Weights of a small transformer language model.
Size: MLP 3072 squared ReLU, vocabulary 34011.
Architecture: RMSNorm before each block, rotary positions, biases, untied embeddings, normalized queries and keys, capped logits.
Each number is 200 + 20 x the weight over the matrix's rms, rounded and kept within 0 to 999. Layers, rows and columns count from 0.

# down: layer 5 MLP down (transposed), 3072x768, rms 0.0727, rows 2028-2052, columns 192-255
# up: layer 5 MLP up, 3072x768, rms 0.0738, rows 2029-2052, columns 192-255
down2028,220,200,173,188,205,210,172,178,199,210,202,203,238,193,233,173,190,213,171,204,170,194,220,205,227,214,215,178,202,227,227,186,206,192,177,199,202,214,199,188,209,220,208,164,192,187,199,212,210,198,191,195,222,202,193,231,165,179,192,205,183,216,236,203
up2029,211,179,217,228,206,198,208,244,190,196,183,191,199,186,232,208,212,220,195,184,185,201,243,224,177,176,177,205,181,183,228,177,216,174,212,228,231,208,160,277,197,229,167,182,205,167,201,179,191,203,183,206,187,213,189,191,143,221,205,192,210,225,203,212
down2029,222,170,202,224,197,187,200,175,167,203,224,190,185,210,209,191,189,177,182,196,194,204,207,198,216,232,199,176,192,192,187,215,203,199,196,223,228,186,195,206,187,177,201,214,207,222,186,246,195,191,151,181,193,198,200,183,199,233,219,217,183,208,220,224
up2030,219,194,197,187,196,195,200,201,196,184,223,191,199,187,191,211,176,186,199,220,199,200,189,192,187,186,178,198,231,184,222,219,201,213,220,201,229,186,223,209,195,213,181,204,236,198,228,194,220,205,212,198,219,192,194,198,201,170,189,180,203,159,173,176
down2030,195,178,211,218,192,205,195,211,155,189,218,209,226,174,201,182,206,230,210,208,193,192,197,212,188,241,201,169,194,174,211,187,191,216,197,171,201,222,219,208,205,218,200,242,207,191,228,185,211,181,227,247,215,201,210,193,198,191,194,208,185,213,178,213
up2031,205,186,186,240,219,193,195,211,198,204,202,202,205,178,202,211,232,183,247,184,183,189,210,190,176,211,197,216,183,234,191,188,177,185,188,224,186,192,224,167,163,206,215,232,201,209,175,165,217,207,162,215,160,227,210,206,200,209,198,219,221,191,195,224
down2031,212,238,187,184,204,207,208,162,176,202,227,212,199,205,227,234,172,194,220,205,201,201,250,204,224,213,203,206,207,186,186,192,216,195,192,184,186,187,253,188,233,202,221,230,227,216,177,205,183,236,191,193,181,206,206,171,213,220,159,162,179,170,208,183
up2032,232,178,221,207,196,215,180,217,194,255,197,205,194,181,197,219,208,245,194,232,212,168,212,183,189,202,195,184,230,217,205,195,192,196,152,206,224,184,191,194,174,192,190,199,229,185,209,219,225,194,193,186,208,178,174,170,186,183,192,181,236,193,188,223
down2032,182,176,203,189,138,226,221,214,218,193,179,192,194,216,224,198,193,184,170,213,219,178,222,190,187,200,181,216,217,228,217,198,212,193,185,208,214,196,186,188,227,202,218,231,213,225,228,193,180,209,215,237,194,182,198,227,197,186,181,191,187,184,184,170
up2033,196,228,196,227,180,173,204,184,191,192,228,182,212,193,193,213,210,215,212,184,177,211,187,210,187,208,193,204,220,233,170,207,189,187,183,186,199,181,229,171,204,189,227,205,228,202,229,193,176,173,177,181,208,215,196,193,203,214,180,191,225,216,195,226
down2033,192,207,211,186,195,200,211,184,183,202,263,200,197,197,194,229,218,238,188,212,199,199,195,222,170,215,211,182,223,179,179,196,184,192,209,179,206,235,196,208,205,185,215,214,196,194,210,199,198,210,185,195,207,208,189,234,210,202,203,215,219,179,189,187
up2034,216,134,211,226,234,192,180,197,178,160,185,212,187,202,200,155,185,171,197,221,248,180,211,193,173,211,162,172,195,190,195,173,211,219,241,210,214,192,215,235,225,201,192,217,216,229,166,209,199,200,194,188,219,179,210,192,228,178,246,205,202,180,206,169
down2034,217,229,201,242,174,156,197,230,198,189,191,167,200,230,217,228,202,210,241,215,175,184,212,222,188,204,209,212,203,181,167,255,205,170,188,205,206,199,181,177,187,181,164,196,190,187,200,189,170,195,179,169,219,175,214,201,196,202,189,213,190,203,224,204
up2035,184,175,180,199,178,168,194,235,207,198,189,164,223,185,201,228,211,196,216,226,176,204,204,168,205,177,189,234,184,212,218,206,176,221,192,211,172,215,217,178,211,184,156,175,205,189,194,196,219,198,206,190,189,204,166,193,247,198,209,210,196,195,204,221
down2035,220,188,183,222,196,211,201,187,203,223,209,215,197,191,200,206,222,241,191,209,239,210,187,226,205,168,201,201,213,211,198,207,235,189,203,188,207,209,193,194,180,213,197,211,166,196,192,208,188,207,205,173,211,244,216,195,168,173,191,204,213,194,219,179
up2036,212,207,206,197,194,189,173,217,204,172,178,165,220,228,195,196,209,192,205,225,221,223,200,199,224,210,184,179,195,174,201,182,208,188,193,212,199,208,190,222,206,184,179,220,209,189,213,183,203,247,212,183,196,198,164,198,227,195,199,221,201,171,192,210
down2036,198,219,202,177,203,208,224,170,195,193,178,183,169,210,218,181,226,186,200,189,202,208,217,187,207,199,170,239,208,193,243,180,219,191,215,186,199,228,193,208,197,182,215,225,204,221,189,217,224,195,216,161,236,189,187,213,215,186,221,181,188,219,196,202
up2037,211,201,214,184,163,230,203,192,232,211,218,206,174,208,191,190,205,215,205,214,212,206,188,173,224,186,206,165,228,220,221,204,201,183,192,167,204,194,198,139,201,183,210,177,206,210,201,192,225,192,173,238,219,213,200,210,185,188,216,188,200,182,198,174
down2037,198,174,186,198,185,165,172,241,212,219,207,197,190,167,216,209,199,178,187,219,192,201,216,202,182,209,188,179,171,209,195,239,227,194,213,203,212,218,166,185,190,190,191,203,217,167,176,211,202,213,222,251,218,215,208,211,196,190,198,214,216,181,239,214
up2038,180,188,217,210,182,180,163,167,196,221,223,190,204,194,183,190,236,190,191,181,183,206,208,204,210,236,218,233,212,235,199,242,195,195,247,228,186,193,176,224,230,222,204,226,199,222,179,215,194,198,186,198,258,234,183,211,191,202,196,234,172,173,161,249
down2038,183,175,213,204,192,202,169,183,205,199,196,209,210,195,186,166,183,197,198,213,199,191,197,178,213,225,197,201,195,222,225,197,204,210,191,183,224,200,211,201,203,189,194,176,209,237,137,190,212,211,154,210,208,218,207,233,214,171,189,162,177,202,203,198
up2039,205,177,203,197,220,194,200,190,206,190,177,172,189,191,192,223,189,200,236,177,216,191,161,187,184,161,199,186,206,223,186,176,195,178,190,209,219,196,234,197,201,160,212,190,190,184,180,219,263,195,173,230,220,194,237,195,190,223,229,206,190,195,178,194
down2039,169,234,180,169,188,195,216,186,178,230,203,186,224,226,232,178,192,216,173,204,223,226,221,194,201,181,189,213,245,187,218,221,202,215,176,175,194,193,227,189,201,172,230,207,198,227,191,201,183,197,202,179,188,171,245,177,225,223,206,181,184,169,196,201
up2040,180,193,199,240,195,167,212,228,177,201,207,191,191,213,186,190,196,187,196,201,185,199,213,209,180,192,175,208,217,204,217,234,192,193,212,253,171,183,229,217,226,188,220,171,185,213,163,198,187,218,172,196,194,200,179,185,197,209,205,182,215,210,253,238
down2040,220,154,190,178,192,180,208,224,171,230,197,239,212,179,191,204,212,192,199,201,213,190,232,206,219,199,218,187,201,199,216,228,174,220,228,182,164,170,263,235,207,195,187,219,240,180,184,217,195,193,164,214,208,188,211,195,196,189,186,206,209,204,202,230
up2041,178,207,195,219,203,199,169,197,189,179,200,175,185,226,193,190,181,220,180,196,228,225,200,222,148,193,203,207,216,232,198,214,204,190,196,214,223,207,203,200,209,223,180,199,208,198,184,200,245,190,170,217,207,225,186,196,181,201,196,221,216,190,150,196
down2041,203,198,223,221,195,200,189,171,192,225,192,223,240,189,193,175,213,209,201,154,218,212,210,196,208,198,202,231,223,197,180,184,221,191,208,178,211,169,163,170,199,193,197,236,183,222,177,206,158,199,234,193,171,192,190,208,197,209,162,227,209,218,215,196
up2042,177,196,236,241,186,204,205,204,206,193,184,210,188,180,213,208,219,179,189,226,249,202,212,203,199,183,212,188,237,206,200,204,197,223,167,190,215,226,209,215,205,202,214,208,217,174,227,200,223,194,197,218,206,199,187,172,224,164,167,200,187,175,207,229
down2042,237,215,206,209,197,235,226,198,151,194,230,235,222,215,213,219,188,205,212,201,216,205,186,198,209,179,184,191,211,229,185,187,187,189,147,211,184,206,276,210,155,198,200,196,180,174,226,194,238,186,191,222,195,216,187,189,207,191,204,202,215,203,216,194
up2043,165,188,184,179,197,221,207,253,167,165,163,178,238,180,213,188,211,174,186,224,190,208,223,205,204,199,207,217,210,189,153,170,192,201,200,190,243,182,197,218,204,157,215,211,192,221,199,197,211,181,219,221,170,174,180,211,207,190,186,198,199,243,204,194
down2043,189,217,204,177,190,209,193,196,160,198,201,192,180,182,210,169,195,211,207,211,223,193,194,182,180,170,178,176,201,225,189,213,172,168,206,185,203,185,222,242,197,180,179,195,175,183,206,203,210,221,229,191,207,221,242,199,200,161,207,194,213,207,238,209
up2044,225,175,183,202,200,223,193,232,202,198,223,197,232,185,187,225,185,227,191,216,177,229,213,184,205,203,210,195,209,221,202,191,207,208,160,224,170,209,212,210,208,184,223,215,218,228,251,198,177,205,219,176,228,221,191,227,202,224,180,207,193,187,211,179
down2044,184,191,213,180,248,222,173,196,179,214,169,190,211,218,188,218,186,196,195,199,225,174,196,211,202,231,186,244,176,167,175,219,215,209,206,187,201,181,177,204,192,200,171,190,226,186,208,206,220,203,198,194,199,222,238,236,175,203,183,182,198,203,227,175
up2045,200,212,220,173,204,164,180,185,173,217,194,173,178,197,232,190,176,164,189,174,230,213,229,211,187,189,235,200,175,211,228,216,193,217,186,221,201,197,164,232,240,183,181,195,210,191,183,211,187,197,213,215,205,181,189,212,178,192,222,186,224,173,199,198
down2045,182,173,175,231,200,178,183,156,170,199,183,200,168,223,234,176,221,207,170,148,188,209,225,230,218,238,229,187,197,202,211,199,227,221,210,178,233,204,220,202,210,209,179,195,218,224,208,203,203,192,243,181,215,228,214,194,225,200,186,215,189,210,210,209
up2046,176,182,230,217,232,203,196,226,237,202,195,207,178,224,184,192,243,184,224,201,164,209,200,208,171,214,200,191,179,195,193,200,193,224,211,219,181,172,209,206,210,166,248,198,199,193,191,197,228,200,212,237,166,210,203,216,219,193,201,246,201,210,179,192
down2046,194,228,224,199,241,202,186,163,203,157,176,187,231,200,218,192,205,215,176,197,203,217,209,191,177,192,206,206,208,181,190,191,219,250,178,193,235,204,206,197,172,186,168,214,199,205,160,215,198,177,224,163,183,222,204,226,196,181,195,201,163,208,191,212
up2047,190,182,225,212,183,195,197,164,191,189,198,176,235,214,209,188,174,204,221,227,181,182,221,171,180,183,199,206,217,195,250,203,204,189,159,164,149,161,192,198,203,214,232,185,176,204,178,201,206,191,163,218,228,188,215,220,200,180,195,178,217,224,211,203
down2047,207,213,232,205,184,200,226,205,224,205,240,177,180,188,232,191,210,195,175,182,257,188,215,188,210,219,181,209,183,190,182,161,197,201,192,158,170,189,246,197,219,190,258,203,200,181,208,196,213,202,194,193,204,230,182,214,213,223,205,206,160,192,223,183
up2048,185,223,176,214,198,203,188,226,205,220,192,191,217,165,211,243,191,176,232,254,182,220,186,179,229,177,181,185,233,204,222,217,183,191,200,211,203,207,236,202,208,164,214,178,160,190,199,221,187,222,193,181,214,150,205,225,197,197,212,237,197,184,209,166
down2048,232,207,198,164,226,231,207,227,217,222,224,185,207,221,162,180,211,167,187,211,167,238,202,198,211,197,190,183,183,175,220,218,214,211,205,208,217,197,173,208,199,153,178,192,185,242,226,232,260,217,185,226,179,188,196,200,219,190,226,239,214,229,185,218
up2049,247,188,172,191,206,192,167,196,189,194,198,213,209,208,231,203,201,186,205,202,202,205,201,205,193,204,195,211,189,194,175,194,216,167,201,203,227,226,195,231,209,190,181,239,200,205,182,195,205,182,193,222,178,219,221,180,206,208,212,195,212,176,195,229
down2049,224,192,220,167,192,170,189,199,182,201,220,214,214,211,210,205,213,216,202,183,190,226,186,198,185,199,205,168,165,189,191,184,195,192,222,186,211,237,187,172,198,193,200,204,175,178,170,200,185,191,182,200,197,227,190,189,216,203,210,230,181,203,211,208
up2050,186,243,212,225,224,202,191,212,226,206,202,226,171,224,226,191,188,225,192,204,204,179,208,217,173,223,214,181,197,160,184,199,192,215,181,215,189,216,150,210,212,214,220,207,242,180,193,163,213,193,192,211,185,174,241,191,189,226,178,194,207,181,205,190
down2050,198,198,180,172,208,191,227,215,184,202,183,198,230,193,195,242,215,191,168,198,235,217,216,193,171,214,188,211,170,219,184,187,186,194,203,175,157,219,218,250,207,182,231,208,189,231,181,201,203,215,186,222,224,228,197,222,205,197,191,207,182,196,182,161
up2051,197,192,186,196,193,177,193,181,205,202,197,181,211,195,226,219,200,209,201,205,182,200,187,205,194,202,219,205,199,214,205,170,192,194,210,215,211,206,203,197,185,218,192,218,192,180,194,180,238,215,192,231,197,223,209,187,184,174,218,200,199,221,209,201
down2051,200,193,215,199,163,185,193,192,216,189,190,224,192,185,218,176,191,203,187,186,213,171,196,225,174,217,200,216,209,166,172,183,193,193,182,186,195,171,155,222,183,229,237,184,232,211,219,227,167,209,188,174,197,188,186,204,223,192,176,167,211,224,177,203
up2052,165,216,185,243,192,201,191,198,197,207,175,186,205,182,220,215,214,187,217,184,162,213,242,221,221,201,166,226,211,223,168,221,186,209,192,196,214,207,187,223,208,182,179,190,173,224,243,177,190,199,210,222,191,187,235,194,197,193,181,209,221,208,189,245
down2052,182,215,193,206,184,212,206,181,228,244,191,165,195,192,194,177,197,189,216,185,220,216,212,210,191,223,189,182,188,222,177,241,244,204,180,192,213,232,200,215,204,208,173,179,209,187,220,184,199,217,180,176,189,206,216,182,181,192,152,168,215,215,169,182